Weights of a small transformer language model.
Size: 2 heads of 64, 6.27M parameters.
Each number is 128 + 32 x the weight over its row's rms, rounded and kept within 0 to 255. Layers, rows and columns count from 0. The size above them is the row's rms in percent of the matrix's.

# layer 22 MLP down, 128x512, rms 0.227, rows 0-127, columns 352-383
size [ 97  95  92  96 101 102  98  99 112 104  95 101 106  97  97  93 103  93  94 101 133  92  89 107  96  93  90  96  97  97  96 115  96  88 103  97  93  85  95  97 103  95 108  97 101  96 123  92 101  99  95  97 117  95  94 169  97  89  99 101  95  94  96  94 100  87 101  95  99 100 104  99  99  97  88  95  99  90  98  93 105  95  98  92 100  91 101  99 102  98  98  89  96  97  98  92  97  95  97  94 103  94 102  95  93  92  96  98  97 105  93 101 103  95  87 100 114  95  91 211  93  98  99  95  90  96  91 102]
[[106 151 144 171 197 139 116 209 133 122 127 123 121 132 119 185 159 122 101 126 128 141  94 175 136 100  75 139 161 157 118 118]
 [156 155 156 169  68 147 149 169  56 179 121  85 103 164 155  71 150 139 127  76 134 150 116 119 103 148 131 110 137 147 124 113]
 [105 107 180 122 105 154 157  88 166  53 140  98 130 100 140 142 138 146 147 103 125 125 169 160 171 105 107 115 142 149  95 153]
 [141 158 178 144 158 121  75 147 109 159 139  87 176 117 212 137 129 104 125 184 160  95 149  73 130 119  85  84  89 145 150  80]
 [144 135 161 107 181 132 129 109  28 109  85 174 142 126 129 179 134 139 126 116 131 122 141  62  95 121 146 171 191  99 120 136]
 [111  70 138 155 108 255 155  83  66 124 145  92 155 165 114  59 131 196  69 132 122 108 129 131  71 105 155  76 120 126 163 104]
 [107 115 106 129 134  50  96 141 128 151  96 127 122 145 104  83 120 143 169 149  87 136 126 111 127  89 133 130 103 165  83  99]
 [141 195  79 171 109 116  77 147 100 169 105 126 115 118 133 154 127 189 127 175  75 151 107  73 148 133 174  92 103 150 100 131]
 [ 79 148 188 155  94 170 134 119 140 158 117 123 142 181 149 134 120 146 171 149 125 144 107 155 154 121 152 145 139 120 110 157]
 [ 92 112 157 161 151 149 137 175 161  81 127 101  64 120 162 166 140 144  90 193 176 182 167  88 116 162 162  91 159 125 216 140]
 [179 130 151 141 121  65 121 107  81 146 133  77  81 100 121  98 120 138 112 170 119 167 135 123 132 125 127 185 125 140 147 115]
 [ 99 121 108  91 134 226 128 108 103 123 118  77 147 149  92 162  97 158 200 119 141 141 120 158  90  74  84 128 131 138 152 101]
 [120 107  77 110 145 186 110  77 126  72 148  99 139  91 131 151 111 113 121 113  89  55  97 102  80 116 146 122  91 153  96 165]
 [140 157 144 115  99 193 148 132 136 121  75 149 135 104  67 146 117 117 186 132 127  94 122 113 122 111 131 119 131 137  96 109]
 [110 107 140  98 102 112 106 117 141 150 132 120 139 117 199  92  82 164  87 138 147 117 113 119 153 100 148 146 133 158 128 105]
 [144 106 140 142 102  81 175 154 178 171 189 111 116 148 105  94 113  96  93 109 139 126 134 148 127 114 135 131 163 138 132  92]
 [108 177 128 116 135 150 113 111 132 183 101 135 128  80 126 191 162 165 117  96 112  68 147 133 124  95 181 119 108  78 190 121]
 [201 176 174 139 159 187  81 128 137 147  82 200  95 149 125 136 152 149  72 157 124 137 149 162 157 161 163 188 135 109 151 140]
 [ 87  95 158 121  49 145  64  97 140 152 156 122 193 135 147 129 155 164 143 169 149 147 135 127 116 120 136  91 122 151 194 120]
 [ 72 169  88 137 163 206 141 106 134 139 185 190  84 142 105 162 109 123 161 105 136 109  99 149 151 125  68 118 138 136 137 192]
 [193 116 155 213 174 140 137 140 168 126 152 116 132 161  95 113 185  81 117 141 132 107 128 110 168 113 124  96 133 148 133 208]
 [103 122 134 130  98 189 131 133 131  47 125 109 158  95  79 192 123 187 154 147 136 143  82  67 155 127 139 136 108  80 112  95]
 [154 164 195  94 128 131 116 134 124 207 196 116 174 116  92 143 102 141 118 116  98 113  69 169 115 155 142 168 133  93 138 152]
 [126 124 133 139 131  71 114 199 138 224 137 142 112 160 152 137  51 168 192 174 114 212  73 133  96 156 174 104  97 198 124 127]
 [136 194 118  34 180 141 100 143 116  94 108 163 114  98 139 111 115  94 177 157 125 154 149 132 183  60 149 107 135 112 129  97]
 [ 98 164 121 117 118 176 142 119 152 139 153 128 195 155 124 131 133 121 106 154  99 138 184 124  80 103  95 175 129 133 106  74]
 [204 161 143 159 162 100 152 179 112 137 169 117 113 144 101  88 128 101 157  55 134 104 146 144 187 123 103 108 124  96 107 128]
 [ 87 123 138 110  47 170  58 176 144  79 119 135 121 179  80 106 114 130 184 146 150 121 109 130 124 110 155  88 180 157 190 135]
 [138 113 188  66 163 126 118 143 107 176 127 138 140 101 171 139 116  85  99 131 100 160 122 162 126 129 182 152  80 164 141 124]
 [122 152 107 138 131 166 175 160 126 142  87 157 161 186 105 105 108 122 131 157 153 191 134 162 121 139 123 117  74 133  70 146]
 [132 163  87 118 116 128 163 166 125 132 178 115  52 148 184 150  61 106 137 107 100 199 129  87 157 123 127 121 145 129 179 115]
 [175 166 155 132 142 109 137 127 188 108 158 144  77 179 139 107 114 144 175 168 159 148 153  82 170 143 118 134 122 143 156  94]
 [108 152 137 102 183 125 150 152  68 168 143 167  97 154 149  67 105 104 127  63 124 171  92 121 112 151 137  77 125 112  70 115]
 [ 72 136  40 166 134 133 202 172 137 129 135 120 118 102 139 133 137 168 137 132 130 130  90 115 111 135 174 125 132 142 120 126]
 [129 127 120  66 144 182 136  75  96 110 118 111 165 168 175 177  81 143 145 146 159 196 154  87 105 101 188 181  97 112 153 123]
 [ 39 178 148 176 119  81 125 113 124  94  83 162 128 135 157 159 131  80 135 149 103 140 114 142 122 111  96 129 109 116  74 160]
 [134 159 185  79 122  98 144 131 138 109 194  69 108 144 128 159 158 139 198 136 172 133 128 214 155 176 122  61 162 167  92  91]
 [131 136  97 121 170 231 216 119 131  99 107 162 143 195 175 170 126 133  63 137 132 117 188 121 164 111 158 135 136  90 119 142]
 [161 167 103  80 154  49 143 154 137 115 125 142 108 100 181 123 130 122 132  56  91 149 174 129 183 201 202  98 127 121 116 102]
 [110 119 152 128 113 148 123 112 114  64 166 118  92 126  71  74 126 173 103  90 126  59  58 118  90 124  79 118 127 120 118  74]
 [119 127 104 137 111 112  77 111 155 118 124 164 137 122  83  91 158 141 159 137  88 117 161 142 114 163 115  81  97 149 162 127]
 [145 145 167 116 182 104 177 104  94 181 113 102 123 113 155 122 118 122  98 102  96 134 120 146  89 144 176  64  68 124 162 123]
 [187 163 140 136 132 163 184 205 177 135  92  96 119 169 162 173 136 123 161 156 112 144  93 158 164 128 147  97 114 148 114 116]
 [125 130 123 134 103 110 212 134 161  98 125 149 150 135 118 123 126 151 174 135 101 156 183 155 134 175 141 140 165 123 158 174]
 [ 60 163 130 196 117  94 156 148 145 152  89 111 157 133 132 105 115  94 130 139  93 100 113  49 143 115 122 148 133 145 133 190]
 [191 139  66 190 134 156 132 114  96 197 161 157 103 152 110 140  81 143  40  96 160  83 161 144 108 117 143 123  71 107 113 104]
 [147  74 113 161 117 139 163 127 121 110 174  92 154 103 128 158 117 203 139 134 131 134 110 146 125  57 121 175 194 176 115 151]
 [183 121 183 115  46 101  87 138 128 157  73 173  72  96 127  92 142 129 165 139 153 160 170 124 114 131  94  53  86 148 129 170]
 [ 79 133 141 117 149 123 205 110 194 125 109 112  90 174  98 117 116 154 133 169 127 154  93 161 161  63 143 135 107 179 127 138]
 [109 181 131  71 132  72 135 128 139 136 126 111 106 172 116  49 127 143 136 140 154 164 117 127 136 164 143 115 165 165 204  55]
 [140 161 160 154 179 192 132 155 129 110 132 171 116 143 142 132 126  97 200  91  90  97  83 128 151  91  77  98 146 132 117 148]
 [126  92 148 132  69 110  93 164 157 147 163 146 127 125 106  81 132 133  97 151 141 122 100 148 132 166 117  77 148 139 153 117]
 [149 156 102 156 126  81  99 154 166  99 152  99 119 141 156 110 148 101 125 152 152  98 116 145  72 140 114 139 103 124  99 119]
 [113 158 119 142  96 186 117  95 117 176 165 126 115 109 122 142  93 136 135 120 135 118 114 123 141 117 155 127 101 105 118 101]
 [110 123  98 159 108 165 123  91  80 116 164  70 170 105  92  82 138 166 136 130 181 142 175  64 126 141  41 110 107 128 121 168]
 [103 136 144 179 154 105 102  77 125 102 146 126  80 101 102 116  80 112  81 104  90 128 107  82  54 125 144 158 113  71 160  92]
 [ 97  90 113 108 222 163 152 110 157 145 120  63 131 126 108 120 154  75 137  84 178 143  81 102  83 128 114 106 105 113 113 104]
 [146 114 158 107 134 159 163 157 149 101 141 137 121 127 121 115 159 135 188 137 159 128 143 115 110 136  71 145 198 142 116 183]
 [103 153 150  95  91 120 178 137 118 157 122 172 101 153 147 114  97 127 195 175 126 104 138  50 194 110 177 166 166 109  69  93]
 [105 122 135 133 124 120 119 101 112 143 128  96  88  71 163 104  96 144  78 104 133 154 153  81 120 117 115 107 151 140 110 163]
 [156 144 129 186 184  76 132 130 131 130  77 117 164  99  95  81 150 181 176 148 125 120 121 143  80 138 154 107 108 171 169 141]
 [ 69 175 191 139  84 161 134 169  89 119  91  80 114 150  73  20 176 156  28 125 167 162 128 123  93 189 174 168  86 173 104 122]
 [ 70 155 106 114 158 160 128 131 119 154 134 116 108 165 145  92 118 107 118  87 119 146  91 133 148 118 179 151 113  72 112  82]
 [161  88 103 168 166 102 160 176 164 172 145 195  45 150 154 127  98  97 158 142 131 144 151 168 139 131 125  61 159 122  84 159]
 [ 71 101 162 103  73 128 173 169 137 158 169 119 159 135 138 110 129 134 127 141 137  97 105  75 142 129 151 165  97 156 113 162]
 [136 195 129 144 201  79 127 117 130 222 179 142 108 120 165 187 172 102 138 123 146  53 119 159 102  72 105  53 121  75  77 116]
 [108  73 111 105 111 117  98 131 113 123 155 132 167 168 106  78  90 143 143 116 132 151 101 131 154 102  96 145 118 163 161  83]
 [139 142 183 126 123 107 149 121 191 142  95 130 168 150 174 117 109 138 126 102 132 111 151  81 134 160  87 159 124 111  80 125]
 [157 110 142 185  87 141 157 161 119 187  86 143 148 132 147 169 162 124  71 132 105 121 123 133 180 139  79 145 120 140 113 105]
 [126 114 105  67 105 126 206 168 123 106 122 138 172 171 112 164 138 137  65 115 105 152 177 121 147 114  93 131 149 103  92 138]
 [ 85 149 115 159 145  64 149  80 127 124 157 142 116 117 129 144 128 105 139 141 153  91 138 119 141 142 105 153 109 128 134 124]
 [135 116 137  69 163 108 154  93 146 173 133  69 104 139 117 115 145 205 119 109 139 170 141 158 135 119 112  96 109 101 139 126]
 [137 152 138 162 140  59  76 163  83 116 157  68 114 151  90 151 148 119 129 138 130  88 125  99 101 142 120 129 161 193 148 131]
 [134 117 108 148  96 119  80 140 168  99  75 130 157 112 110 105 131  99 179 147  93 145 133 195 151 140  94 101  83  99 143 133]
 [146 156 180  84  74 111  93 143 140 181 121 114  92 181  84 103 124 108  99 114  90  98 158  99 143 138  93 110 181 137 199 118]
 [ 98 125 139 185 164  84 166 135 110 157 146  96 174 112  90 110 108 118 152 131 145 130 130  67 119 141 116 136 141 101 105 143]
 [141 186 138 108 118 169 129 136 113 168  80 189 154 211 140 181 161 195 116 168  86  89 156 171 186 126 115 137  95  76 147 104]
 [ 83 117  97 128 143  50 142 150 119  89  81 119 134 112 131 135 131 175 133  84 164 155  46 132 148 181 161 145 102 153  60 164]
 [111 109  93 139 122 168 152 124 121  98 111 114 158 136 178  90 155 162 197 140 152 158 171 121 160 121  65 135 122 154  68 140]
 [138 120 124 123 158 201 144  65 127 139  95 107 162 107 145 150 111  92 182 105 119 113 130  93 116 122 200 120 160  88 171 166]
 [145 114 142 188 173  86 145 137 108  95 149 127 134 134  51 137 126 146 164 121 161 170 102 115 153 179 154 176 143 107 105 109]
 [124 117 114 122 127 228 104 170 121 122 147 161 153 184 131 109 152 171  65 130 131 118 128 170 115 146  94 118 145 169 121 169]
 [161 148 175 154 122  97 122 152  74 153 105 163 143 147 104 178  88 191 151 144 106 132 135 133 140 103 131 132  81 134 166 109]
 [152 160 169 104 126  82 123 111 145 159 139 127 120 118 154 173 133 155 107 192 176 160 104  49 158 126 153 189 161 117 146 126]
 [153 189 150 137  59 140  82 143 110  79 132 123 116 114 124 124 152 101 129 116 178 106 142 107  96  75 107 102 114  76  57 174]
 [150 138 113 111 123 201 132 113  83 125 192 101 137  64 106 113 103 147 123 145  59 108 195 174 123 115 116 107 144 112 175 123]
 [132  78 153 180 137 168 131 150  73 106 127 144 125 147 136 104 127 137 148 121  60 122 132 126 165 162  87 107 166 146  69  89]
 [ 88  67  98  66 105 194 112 115 144 118  65 136 150 141 119 167 106 144 175  67  92 126  82 119 135 129 141 149  98 119 151  91]
 [130 124  84 168  91  89 178 154  64 108 131  71 134 154 141  92  93 135  76 121  96 157 175 179 113 155 139 144  91  62 148 107]
 [199 137 155  66 104 130  67 116 169 132  78 128 163 107 121 143 122  76 120 129 134 101  77  94 135 113 155 143 131 122 150  84]
 [120 142 152 143 109  82 105 125 141 139 118 125 145 167 105 156 122 155 145 106 112  78 138 167 116 186 110 193 154 108 134 217]
 [134 137 100 166 185 193 118 112 166 109 119 149 140 156 111 145 118 168 122 113 143 171  82  83 163  52 147 122 139  76  54  80]
 [171 106 164 158 118 124 111 119 159 143 174 123 132 153 129  94 179  96 201 102 161 102 158  97 132 141 130 103 159 140  90 178]
 [227 147 128 149 134 103 198 180 180 121 130 142  85 131  85  88 115  99 137 118  73 155 115 143 123  77 158  72 143 106 122 134]
 [ 99 178 116 157 128 121 136  99 139 179 158 149  97 182  78  95 139  92  83 146  92 110 138 150 161 103  93 159 147 115 155  67]
 [151  97 166  93 100 175 104  84 130 134 177 209 180 127  70 142 151 148 194 108  56 115 103 142 120 125 129 174 122 129  76 138]
 [107 153 132 100 193 168 142 100 193 124 168 135 152 109 181 120 121 158 164 160 156 145 163 125 129 119  74 113 125 126 203 142]
 [105 123 127  89 183 116 121 145 188 181  73 123 140 143 109 162 136 137  48 134 124 163  93  89 141 155 132 153 132 159 207   0]
 [ 71 128 126  98 118 114 131  71 115  92 125 170 143 117 114 121 135  80 134 157 133 106 102 110 136  64 123 143 140 111 104 156]
 [126 105 149 128 102 231 120 131 113 127 142 105 125 111 135  85 120 136 209  91 129 169 156 115  96 161 165 175 121 208 148 114]
 [162  83  93 149 100  69 194 126 123  67 173 106 105 158 126  64  71 122 180 158 145  90 132 160 109 117 136  82 127 103 177 174]
 [112 151 128 131  97 141  70 105 116 113 129 149 138  50 148 169 156 148 162 183 143 131  75 138 162 117  81 133 111 107 121 125]
 [ 71 144 135  68 154  89 131 165 136 139  89 132 124 149  98 167 144 102 159 142 143 113 112 144 127 134 111 142 108 149 182 104]
 [135 168 170 110  93  90 126 165 136  75 169 144 119 130 145 112 105  88  89 175 131 130  97 137 154 118  93 127 159 117 115 113]
 [106 122 137 109 176 168 104 138  96 120 146 125  74 107 183 169 142  88 121 138 159  96 183 173 131 180 100 151 148 108 103  99]
 [135 116 144  72 119 102  94 105 119  68 148 117 100 150 135  93 137 157  83  90 164 155  93 158 171 114 130 124 176 116 196 160]
 [110 135 171 103 193 160 149 144 131  92  96 154  42 128 136 155 157 121 123  69 129  79 121 106 176 129 152 128 119 160  89 114]
 [183 169 130 104 114 157 114 136  72 123 187 120 137 168 135  87  81  78 151 141 124 157 118 115 144 150  96 156 142 145 106 115]
 [108 132  97  66 106  10 124 138  77 114 109  78 112 133 120 101 144 112 142 122 161 129 133 147 106 154 122 103 112 168  53 111]
 [ 94 100 147 102 151 102  82 104 125 161 211  95 121 117 148 129 176 164 195 114 158 144 203 141 130 132  85 167  93 153 140  82]
 [101 144  80 150 113 102 125 167 147 111 125 222 179 148  86 152  98  28  89 103 103 131 112  82 162 162 127 180 137 123 183 157]
 [ 96 116 154 166 109 145 138 118 113 149  96 140  80 118 106  86 159  53 113 105 114 124 121  71 146 111 147 148 175 197 111 134]
 [126 147  78 124 101 125  99 167 133 170 124 167 145 121 115 191  89 108 101 129  72 161  89 209 168 173 133 121  78 131 130 123]
 [103  97 135 112 153  78 113 119  55 102 139 155  87 135 145 107 138 134 171  87 120 111 171 163 144 107 107  92 162 102 102  91]
 [192 134 142 121 141 111 167 147 113 141 111 161 109 169 125 126 122 196 179 204 173 118 185 151 129 136 115 175 214 127 138 162]
 [ 43 100 103  76  83 219  91 108 126  92 202 112 130 105 126  76 207 194 158 136 108 116 139  61 168 134 126 120 115 141 103 107]
 [106 126 166 125 100 143 152 122 148 129 162  77 139 139 164 107 112 210  66 133 116 113 133 203 140 124 115 109 119 126 146 129]
 [123 107 144 125  71 158 136 141 114  84 110 132 176 167 120 139  89 115  93 126 137 112  94 127 101 139 158 142 111 154 116 195]
 [109  42 135  71  60 136 105 149 149  91 129 173 118  72 147 143 110 232 109 108 151 144 178 165 156 115  83  89 142 131 115  52]
 [168 111  88  65 149 192  82 130 111 124 137 176 205 132 144 148 140 177  85  72  72 152 161 134  87 115 115 154 153 117 116 126]
 [153 124 142 144 108 102 156 130 142 126 152 115  70 126  88 137 165 126 168 151 109 117  99  89 124 144 138  96 130 116 120 147]
 [102 144  88  92 158 185 140 105 125 121 202  87 101 167 186 104 141 133 108  98 143 142 169 110 123  61 153 173 146 140 142 159]
 [108  74 118  63 137  89 140 153 143 145 146 115 121 123 134 109 131  99  72 116 123  85 155  94 143  71 149 121 100 144  71  76]
 [101  94 135  84 121 171 134 155 143  98 125 129 148 110 150  57 118 127 156 128 133 147 153 162 104  99 118 117 111 142  86 136]
 [139 172  70 129  85  95  90 162  70 160 141 139 139 121 133 152 151 118 116 144 152  80  99  82 158 127 126 150  72 121  80 133]
 [168 134 121 162 104 131 132 136 195 157 154  83 141 126  68 114 110 137 150  94 166 181 160 134 122 183 103 153  96 172 136 167]
 [144 109 160 184 113  24 140  95 125  94 132 185 163  79 136  86 148  63 149 136 145 152 130 131 123 117 133 129 101  98 125 137]
 [180  80 155 141 150 139 117 148 148  82 163 164 121 112 182 111 151 115 161 103 129 112  52  99 135  77 124 107  81 146  91 104]]